Each number is 128 + 32 x the weight over its row's rms, rounded and kept within 0 to 255. Layers, rows and columns count from 0. Numbers have three digits each. The size before them is the row's rms in percent of the matrix's.

# down: layer 10 MLP down (transposed), 384x96, rms 0.16, rows 165-178, columns 0-95
# up: layer 10 MLP up, 384x96, rms 0.144, rows 166-179, columns 0-95
down165 088:109167200102119084143092067155193109145053161117112141115182173169100160142104095114089160092129073158067170110154117114089157160098105109185147105149132162183145185110096096131146096124106099147081121130158111137146125121134091133113162161142127180078121119107111102152056128118168127107
up166 097:177106151092140157147118112083091121071104075133138139161167114149086100096139168125161184169147178094092058174150174140169126137083192126147130107100176134113111143161086112088115102147127111088091152112143155153147093127147083147119128149135069123140161057139148179082069140134162075117
down166 103:180112147087131126132103124100099139139112107115225148109115099088070117066112130091162162188120181147103136157108091134132155107120151116181089187149144137139173151129106108132100106128126126071070052100128150157166201145156121136095165148123108118127087150187094127068066126114141120132
up167 097:121137109110158150159123184122100118149118107113147147199171136157148140061055167134156149121132078161111112190105112143137131091136179092143109162117140186176124197093105124147140088137139102159172095074120176155106168106131115072132118144090096152135169171119201086109087100141119073140
down167 101:045137117120149086116177174127139134132145098112149115124144157077144048136128092118114210126141099090198140181130154126120116203104086113139159111144064168125090158115162179119161204109093133111109131104161117119119156121121137142125147128110202118165149127086116071112119110102070116136
up168 099:150155033129158127154109072105081133138132106158115091085105150147155084061128091168084156163146075144134170110169139121145133158126121102117176105124133171081126119104072131112130148101087123169140083102081114158186099126100122187157124148151128120120152108163107172160090142149206138063
down168 102:136111112140132142019155139130167107166138109159133156108137093125108111098182138138139067095141165161159117086097098125077116142081111156114100116127142088160146158168116116127111055151150106113110172171152119125064101108164124097119133128094062118162081147135149152053145150170114148219
up169 106:091091121143159111123134077061108117078148137086162105157140127215112123120119132086143146132113168123161133167059145096164157116139167151166100179188175127131156079147163132077136096101102063063067153185110078114159134091127108126125160137116151134107098102137104079120115101182124103130
down169 102:123080105094118102150040055120172053114106145129095076132087146174114140141139148089126171085150138134176108116074135114195099148107166118156165134131123130127195121136178163151120132075133157093108153095088061082117140087173121141110165126069129143121119154151098104169120166134135101133
up170 102:181186156094085173115178140182175113175141049074113106159179123118150170090130146095137105166163108123163073143099175144155135141084146129134130192111078130100114138154104126044135130107165135103131088157145087137164107126152123101130126084162123157184104146139120137075159097127074125115
down170 104:167109107164190147147107125111119110081129160207144098136210124128090137164110164061148145115132092133113133169093180110091110101082089101078098136190101077097146115090116187169140183138134130162102122131130093155116102165171156113170089133107171146165100106125091082160117115161100099131
up171 105:133122087127132106048108169125103165104134120168132104119131147110094153165125065100133122139145121136071104086166157143092108159194145150121115142075097126136154170131093024141158157164091116164165173173117122137127141146106127117090081129140106142166161148087090138159118091207192078128
down171 091:112121164140154130180140078132140147119136089055157141132174060145158051124139186153156135117153160090193151187118093129170150097090136150147150104129136130071120101126099192145096141100124145099102109102125133156098081095148154172163139137106170121178125101153095099087087173074083167151
up172 095:149070150103165174149127150110082105169146073145099124113106159100139100134092143093164159150077111139142119137100137171165186120148088201133131108158097108096131150154152115076087157064111135109123081138108145151151127116089058132091118142148107134133052111211163130104083151084073106167
down172 097:096102101115089161133173120166142131152098116106080144180093145129090120105115137075217135132086135148170136045064107141113175116137131120095150135120141090172145164159153203160079121105103122081114104103138126181102082176072099128087120096083086134145074128147102124135092158104133127159
up173 104:155163095128111135121135168082186150143079117132122078143082090132083172140117143131129167095067110199145093125101162135102116105109192103130059132138112126144143165127126075132105039148132152085133143133137196117120156144109151140147093151112128124120144113090146035107089151183068144161
down173 099:100095128109136095151098140098123109131131189170106188115164132099143118162146127109134066086130148158130063161146174102107151128123146105158130151095196105104084114154124138158087173131142158187149108123159087156172101155141104184155113059090102160117107137182125123127122133201149040076
up174 105:148172143149131080100194120159130126154117090168118136089065125095085153133111076110164129168139118133113111127087160169140152105146121122104116143145050147085180081206105146101197132109137162107131165109146172095105122079150159100132139119131143081136138121201155105148095113056153131059
down174 093:118083077150118131113154155103136177099127138117079148111108158156128087162093070169143119119095118151172127124151142112110127116104154124138064161115073133119156151029134047165082114093133082097131108168176128160136208119126144131112148101161148091131103106077119188094165144147065152145
up175 104:167129124168122154130080123175143114114152121115126143132126149107173120109117122120125148099119125126147180137103128159155125089167111056147220133133159162130013139164147108128156155173137066109096081096187122133204106112158134057083129112133159107186131160140163112149111114108174152157
down175 103:087159068158154139174104083148083130066060105148128107124159128126123073096125091123105078187101108120107117171148158115107183057144114201086108097120127155112148145097121170102087110137089061130111148084134133131122110102092131154174115131094157112093186138092132100104124173160149069142
up176 096:096156100154142174133108101175135123180126156103061096158150147109162193141175175162118159128107103145097140176213160127155154116113034125141120125126139126119141083195128123084088069079100127148099131091078122094146148120144182098132116081152104135133142072102136100172107104128156124159
down176 097:147091148080144106141153118135164172048166034141177202160128144083137077131129148116076094115111126111133136085164094179114168104089156129164155167142081086119121119117110118109188140153149144148138128203111114146082127100131114153125132172098164125078125179098078115136154115142119097089
up177 103:110147099126073189124132143067162112141131121173154133096117084110157128121113101117175107132141091179166057164091120140158183098088161133145115137152090101083181079154148192161115129140146117132057110124142171149104089100092150215114150134093104106132129106087136151105134070089152163083
down177 100:114156087128144129113129135097091111132162153148132173099140173118197085141100121127104152125186130112125080206130099097151160146145131185095098138169101131112125102128081196135128198085189116186122108162088157149163176116181123136098067122120161071123153138122148045133101109100106112116
up178 101:124092178082146122114107128171142103142197131138086137144104160134127113145100151163136108112141063148103156122141172167047166079143111186148105169099122146153087182124126127064164169116115133025138162145141129100108134123101124075133109053064149143134094150149140143096111149102093101157
down178 090:140132085152157062125160153112128184079169131163129112146082161109087129189115069111191154059052146149132168166105177112106172135159125175161065166107173133150080111170083136118109098130164107143148134145110113143104157114193105109110118121092167099163104140144123167129125141143178111141
up179 096:131170188107194104125108079158148181127171152105152157129137183135161143137100155119126141103124160153109094130141096153138126062099150157099135105129149151102115168153087107136112148142085183127092174163153114106114202151219115109096176129116114148076112174160153109077117093116114042149